{
  "n_layer": 17,
  "d_model": 128,
  "n_head": 4,
  "n_kv_head": 4,
  "head_dim": 32,
  "d_mlp": 512,
  "vocab_size": 566,
  "activation": "squared_relu",
  "norm": "rmsnorm",
  "norm_place": "pre",
  "norm_eps": 1e-06,
  "positions": "rope",
  "rope_base": 973000.0,
  "rope_fraction": 0.5,
  "qk_norm": true,
  "attn_scale": 0.179,
  "bias": "none",
  "tie_embeddings": false,
  "parallel_block": false,
  "extras": ["some layers without attention", "local attention windows", "shifted keys", "gated attention", "value embeddings", "hashed n-gram embeddings", "a smear gate", "short convolutions", "an embedding shortcut", "learned residual scales", "skips across layers", "norms scaled by depth", "capped logits"],
  "init": "trunc",
  "init_std_qkv": 0.0414,
  "init_std_o": 0.0514,
  "init_std_up": 0.0593,
  "init_std_down": 0.0593,
  "optimizer": "adam_hyperball",
  "lr": 0.00345,
  "lr_mult_o": 1.35,
  "beta1": 0.9,
  "lr_head": 0.00519,
  "warmup_steps": 156,
  "schedule": "wsd",
  "decay_fraction": 1.0,
  "decay_shape": "pow",
  "final_lr_fraction": 0.0,
  "batch_tokens": [16384, 32768, 65536, 131072],
  "seq_len": 1024,
  "doc_mask": true,
  "train_tokens": 211900000,
  "steps": 4825,
  "dataset": "wikipedia_en"
}
Each number is 128 + 24 x the weight over its row's rms, rounded and kept within 0 to 255. Layers, rows and columns count from 0. Numbers have three digits each. The size before them is the row's rms in percent of the matrix's.

# layer 12 MLP up, 512x128, rms 0.0592, rows 269-319, columns 0-127
095:134090085113113111127132145118156108128150092142157116139094175130134103131112139166107118126134126140155135097142154119156155149180115117115095100109134111165122134110084157153138115130128118111130103099135077147183135106125139118106143136110106115150154118111121086135167168116167153111114101169144156066159128158167145146085131101170113112154143118150136089123156108164155115118137
107:147102165133128103132092089122122118129147116095113162150101145077147140152129126166139147157153157132129137167093078131083108125127127122143132143089099126124151120168152126137136148143153106144141121122146119125134143109149113149162157168093103112156135135116123123109124119155133167136125095089167142123109140103144086141161152153147101129191137143140175146070114097143071154140095
105:144078167105129120102113103162103147151162117108124112129106118085132134096129095144097079147145108148147167157117125134122152130158096158157165134106143107124107113139142120176128130126134119161093182115194150128137147109142083130152130107090140123117154144088123167085160122145117180132118154134127116105096137141147116168105117090141158104107137148149137116127080118135134154123134
105:163142160159112092118110136102125125121110141073139135115093148152153083162123129148106086141126097121110096160089101071147139130181116116117148074108136095100120088108109114108158177130111119119120115121145130150142167136127088137156132119145122130115090102095138098128171119146104120153117147122095111100128135148149125139130101111110139116112080111112165122093127141119076123139084
118:126155090141100136145124094171133120115110160099123115185066075145153122156109154149166095131131124141121166097126152129151140178128144099069156126147147138140162113149110171130160129156121147140131139137128106116120138112136150142154128119129142150142130113129143141101148132154153118178124137119141127081069138130117135116141109119173147169097105115070156128100094103117141139150124
094:161139138135132096125091138157101124126181144121097110169139163119159111126109117145102160101154164126174147149100146089129129141107103161147150094125139155109112122108146167097147127142139133119129093146131116127086116153178134109175085137111160115118130097096128141133105124150113103110157169151114122134085149096096111119077142109096124162112106131098126100136175126153158122118171
104:105105126133130130126126127086121148109110144140149138147142109133136129139166136125154146093092078162105122083110150145077169166109098153128168113094100167153143111135082107077151160127147086152132136106146127117141068139131108160118128106132144154170147139122141173135150126135125109131144127125112133115118115151148128123143090094100138138163089094113126106136180135142162180135093
098:144137105130117128163127118134093191135116127073106118114112123160148128107134133148125095108117119140156130132095207069146158118127109162179124116130114118131130160101108141123145127095140150133186162141160125164127107135172109147135107125083154101122127119098097118101136174148134087102114100127147132125143125159106182159121106125147133139162135132102161103092129140115127114110148
094:149136132122136128131119101139153101126104071129114115137119151124101149112151121101092094132145116097102165102109177142104112136148097138098135116114102132107118107174104134112152127133166154130129123143128109132140127161125149153147135109102134098118131126115133167139119148099140079124081085090119117131082145113133142161163112101141114181145100159061155166077076119093146106125129
100:107117163118138135111133125116103099126117140124112095140110088151150071083151139135140069156115151113144142150122152114103105160127145158103099123113127128096122131138116161149150139118156126106140116131166104173097101119104123123158155114092144142119111119177085114140121151124104121128110067145186115126130140111097101128139127048163133093170116150129169110086134123137120114140132
101:145141125134114108113109115126092136156155105071115152129139179106128135136071104115096156093105136157134104129141120134168103136154133118122111148101126105156154151098076114079160083132147128138154139145149089110088156116112142152135038119131162110100093106134149138107147134163127117127137136134114098126129171102133140103134087139119131135110121151130126120119103090123076160123130
102:107134128118139120130093111137122123155153098106111167139115094134118112151120128135121162146175081146156166097095102118100144168107081149148109119131148151137162120148119111080110121147163142119127155148157135106105174160096120148143119195120131102120175175119149128091148116135156146102158136134119107157111134102127124135164105118116157092121143095151158100104085112146130111161091
104:140108068112138121157153120163137126112118151140121110134082144130153119103078130151117112130184165137145141136144163127092157114100082108101138120142111098086167120130146160144144130142126111098088189157144138146142109138101105146124113165142160157139137105088160118128168136131138116097137142123172132145091165139153129154141107095121119164112121131083127117094102143139146109138080
094:156123168142101125149110117134049176115116133140141123123129105147155097114133141171147137091115144129147119144142119071117124116107155186162095132119136169126133123101133164123155163174166135168148112102143124161107148130157127176164122142160130124141127159101145153120079092116120101157138093136117136145140143150093112159138133154100136125100095110119134121086129114124155124109096
094:143098151156125106144125152109142117134143132089104179209111104119148089106177132134106112125097125105113127138152168125127152123192150130127109102136122123088108095116095143146160131162148109148157103149154107091098139126124151123145134121148161100127157114161132179158126133137150145120149083136099146129125153141075120139080102121151114117120133159138160115142146128152136104131173
092:098096092135130092139135156129119160120168140108126170138101105140147121103118168110094129143072101120148121149161166173118105137088157161102107129146139119166113142130138097147116121121135087132141087119125145120156119116168118150133122125114110142184156152125153064113075118129124159144076161117145118146135110109097110119095131120130106085112119173119139107103099107119145099107124
098:151097095105122121154108110158085113099100149147127142124109133109170153100118116131125113144179148197137150130109078088144107083143102170133127164108128151116106097185124127119104135126098146095134112149155084126125109120087140138115130183128109161111133136143120114156105127117154098126125170117112140144110134119145131144102111117110080121117133142143176111131092106139086158098142
103:140132104142116131166138111171128119161164085152104131153127103112076127091124169133107125076108107076114141088159109120124111155155117134116106107097132134126147139178150121124134142136123136113138156109137133126128135099131078123113163168149142129128123123091171125141102132156137168131104108102086147128104092152170192143092133101092137125093112122107108156106098095102133143142111
120:125108091150164102139095120151134079138154130123130122105108120091123094104149148150165130117146168134152125108137118130160148173094113182103182163103104149093127101126130117165133149128116144146138129128182143130092167136117118146123124137099122080099126098128138165112162128149113103127152160133147169084104148141136156151147134119157172131100130152160130105170135110168099123126096
094:099127139160134124122124082127142106104107178108163087128120095150119100124114141117150117116119146115172128124146105085145138210114116104095139124117115132104119125108087173140139127080122147108129144130146126154132124116141139130160109123109133112110177116112075151126103136145159104131126104118162105125132104181123108118124165168100076116106143141170144091087122099126137115173152
096:121145147134144118127109108114075141136129113149088124121121102147131134115085180110122137081063134155143130141098140126168091142133138120140124114115140153145114108144130102066150103090113141085142140098138078127107141119116072111147118133099192139118113164102126162092107100114107109128161155149131114162120154132137132165091087125080116097106126112137154136125118134118111117095124
111:167109122102126139121147127097105112144139127159136176118118151080082117098149154170141116110174154151139102101100126130123125123084131097094130131101193129124129117119102144129140160144162149116164122125145117108122133129099129149140133103115102133093146127135161148161135156169147127099090073082118145160126146115126151130107129109165122139147111118160154125130135158153086195101095
103:071090108104132122154127150172107148107138126117136152109107120151160159168133125124131112107094156128091129086092118071138114132070127170108141122132114103098173129160104190150116146100119122080150100143133121151116151128154140129132095135119103116143104152092154152115125165117117094148130130080151119098131117129113148146089128120129091131121113101120107149093158138145118167105153
102:156119126139153125165153131164107142109149096182161106134146135111149157120149156111136154091101148119135165131141111103125119139129132139133110145128068113151130124140135138130148070173069133094173136126157124100125129136104120133122126144097155131092106138089116180140092154125068116131144124119131123106141111141171110165122125097127195134104116139078164099125115118137151112132105
083:114083155048092099148127103096109104094160130130131142085139143123150151114116138127129111122141119125145101070157134079119140136137106072111160144111125148094099114124068120151120106151077112100151132180116120125148130116120124117133120108156085151127137173122144133099154094103114098141135147095164103126111142157111117144116095125136125120095134157141103121125127127159110144167142
103:090140139116141113144085079114128166134136119189151088138150119106099141152133090115136150160139129167137162124125122104139106127158134178141089118152102091106121128114150109128114141153107093116144187134098078147091111149116166140119098139125155135101164095154147117116157130138117140119148136136110100149173182157138126144157086087146089124125132138111158145108136108140129133143151
095:124147106125163132109132138128103110130133113112092140135128115123176112105132168135095157156130145149160141144103151170144103143157088164149174129100111160096099140133052125116144098132118155117140118118166089097129153101104078187168147107086099132126109100092110152145143133149145130065142135127123141156105130103132139117120128134087115128123122153136135141125099137147145103132175
087:082141111143119100114104096137132113153089147169124120130179135094138092099145145125132117126163157138143166117141175093099108095114152156108120141088120107105136119160153113097107114119141102112136136099162095169082116142111147116150119109104143139124125173150136126133100129145154118143111094112140122122125142123119144138112092102079187101162127118143168158119151074169099156151126
085:143164130142105122121136122130136144158120112080082141110135150137130107137131100123126098097137156112113161126140131107131138157146115128158120116088093125115137163100142136158129128113141132121126185096123147135151087136126102116197131115137192138154159119138123129117118136155089119155128118102181064185071123074118159105139120120101096126148106147121126143136076112113118108141146
103:114127165106142101120134139142085161126186122083125085160129084133132129144100110119142152148112090132130093105133167144129145142144142116089132102148134181128108111135167096133126148175077111150133092172193101105088141127122099141130113101127139155126098122114134115139153107168097124117191098141145133137143108086153179112109146130123136116125125118111131131106097141110132138124135
098:127166155140106106135107128142126137131165119114108116117063117104108125085101133117092107155102113151097116100128130137146154131089117173164105130097108130083160132080121085117149151122138091090130114127179110171118122123090161144160125105130127136089077126145170172119151119149106122150111130104147086127109163113152126142133116164099141121121084125142128135153109132138136117160085
097:134111091142086092131114098159123135151125129092155122143114095114119117135127146171131099107106135114102128129151083161133114123162143145097119122145141147186167120071152121155125150140121181135109113142131127113121163110131091161179096103131133126155111155097102099154128120140086165189093112140134117123150167150144132125127161107167119112118141116133096116121069139154143105135152
103:119141107141114123103147140142101123151157110132119122091129120145113119110123175120145108116101137153179080149144126166084159129150101173136120110150119112127113159130131136100158110169134083142144173140094116113132128095139163134189111119143135138141128101168090085116123103151088164097135123116126090136152096162141154149120138148078103114126087103135161113097151113112119086158118
108:106124130120104141136107096107083149147105174135106124155084156122184115145125139150100084148142154115151118157148143152147118112165111139167104119156148119131091131105123133099117143114126144080111150105131094157124105111125146167120142141123179106127127159075142128149165176144134158110135110142118143167156152158117128148126158071157153132112163129128130148102105124077125160103105
103:118112143127102100126095110147153130145125102175116115115110111121120120131146094122099105162167129147152174125161134158155135170111091152134122132113112103081139125129125124093109106119137138112146114134166131146121137125147121140116128143062158160109143164126195113104105126124153104114099136196141113123136150112103152149132160069161117093151137118138181145091091140142147123116086
097:172102147098101132125137106083112166109113109122120170119123131155093079143153127139100129081120151115115138127176130125141104148120124147111111151107111135160144105136121115117134123125122140103183116137131057153129183109173099131170136182144150107081163148093136106091166153125126110115139151124162137115141131113137123115170111117131120149099090119142114144135134100167135098100149
105:141116067161123139116118106174090121110108114095106135146122089135137151144145172166117109158131152128171126160145086080103113123157123131082177153092118129150125113101131096156125143126085136129139169164195135110087130134146090138124132144125141149144098152129145124108142122128180070154155104124134108140093105153145142144117145119091124129090126154120132121143131103117121132129141
100:161116171110114114150116130136140091141116116156127137123155110109146158120105138129117139124138155116102149133149132109141118146125126116116162103113108149121171103119120083111166167142150184139115155150105116096157123087153146151108134136145092115093161081067126159127095117169155176105098098115150130122114093113129177140125122119118126112136085094063185147115120111112126141140120
095:134127137115102112122093132104129132117117098105140142088131158086142114139137099113115114114170124093128111141037107176102084125094122123159098132118160132111172110126152141109138106153161111172121157099146113141117106110123112142144114127093169140127179178118115145157093157124095151109108125124117129110119131129150151152151138095081091118108143131097182097124132148111110117125133
091:101125163112131127146120115128097181113187112143118154088159122126121144085115153133146121106144145164134175144111078117167141135127141144151110160135118165142142139147117100066109143132122092079143120154097116108135147155097133157153112121096163185129145176113133149104163123121086138129119165109129155160128166115153132122145103108090126146129143135104134148145094114103138100100133
096:148124138136123122112119145113133136120120134125151116138115159156146111147089121171090109140106095122154114190123115095096165145114145138130118107134084137142128140137138147136145139158152076076092150139137062107057180100132145134097114173122110154135110121139175153107119112115149115095136159144137113107123086145131105116143124138126134141125131168109155162145147133148171096116171
100:149134153119129114112098136099141106131130132090110103186170075108119139103138175109143159131143136141124135133112103124151118131110137110151119132127145113123119083139149112089177170134164121105155092150113136114077127103168107145131103140164160150145134107112149130109117103146140166200158124149130095166122066134126141144093115145133117160132108102130140129151135144185145133160143
093:109182174139153099124128097124105128129149070093181103171121146135131127077111132123071115131086130106094164151163107150160121134168128123141147132096099129135125132107148091099156135104127128103142104146120118159115140170151125129132138116144137144152146109143097133097112130140143129052157147120139145138115143126142154139100132065124135169113101122158128169132119140120157103122140
105:117091129104102112156139132140092140111120136158128148102135142085145116164167081156117105118096168138133140129169151096129121119137155162112175140095154115170112114141105108106133131166128149140158100158126113118109144100113137107155103166084175135151192119118170096131126126115117139097137111101112127111160161110113117145119162101133150116104134108133144128078158070135155111103125
103:114116130111109125110126077127103134129139146154122092145134111092128114080141143129137117123103149149148129142100151121127074153105100101167140132132162156186149147176091124076129146132135130118113151155162131121088145135148139146102073181098119117105126143145155156149131159128115117146146159129145088137154124116164127115150118158095116128115137111148166177070104108142115085109124
103:150120119100154098130126113106088102166167137120149105144105138170138128136127133164157076134119133104137136102158167076110123133125126130127116087078162115123138144110116121078113147128105101168102138140107150112115133072132124109156129146142120129152147123148160146096147128143165114163112155142091139118158104113138156143146089114158129105117108120159106085154149150175058125113104
095:122160134122115126144132139147143099090101101148174127103151138131146113136157137117096168128138113151177128098090097157108109148120140135117132166132123122163116105187104122129138139088119170111131107129142133132133128159096130128135149124076138114130167121071076119140111123114135169113177109115101100131109154095136183169142131125113128120129117151115189140164140126092072140126138
104:127106132125125114118158142155113122130131128116121143158103148087114126139164147138109079125151146135157134109111138114118110112102152122139095121074094154103154148119127094112156136111119115139128139110144150142162148107115131138190156135122152134118163170117114114077178126091106120125131135093111134127060199108113108109094130100126103144136074110106143095066153131127139158098130
101:085120107115099105121112142112109129128196114097131107123096101087135086141140138130141080134127114143177118128107094135138177120146149153143132107076140154097092140131129137095167138125146109117144148108141129157129084145111123128138131122110128126126190152113146144169171126100124084137184147080108114139117137083101145136154132172103125135124144117134136086154097112121112152143149
108:134143122145131128119112134142098095102159168159127122152115143127100135149104119130103138143130087094144174128123176161093119162169080184141134130128134103142121122127158134151175129078096112145166091145156166149110112111142126142134124123138127112148106107100091115162072137128141132124173191152145095142130122128113175110119120109108115160117078106125129123102122113116126094094142
092:108111134131145114121099123172126113139137166123098167098111056137152128130136153111109104098121129097118181129110144108100145134124106144136115120147120117135087120100133115152138159118105107128162115089087115098073120132156139139135078178097147130105166127108132105106113131139118115118156119104130121135109090127155122176068098117063118151133111135125148102162107097145168130147122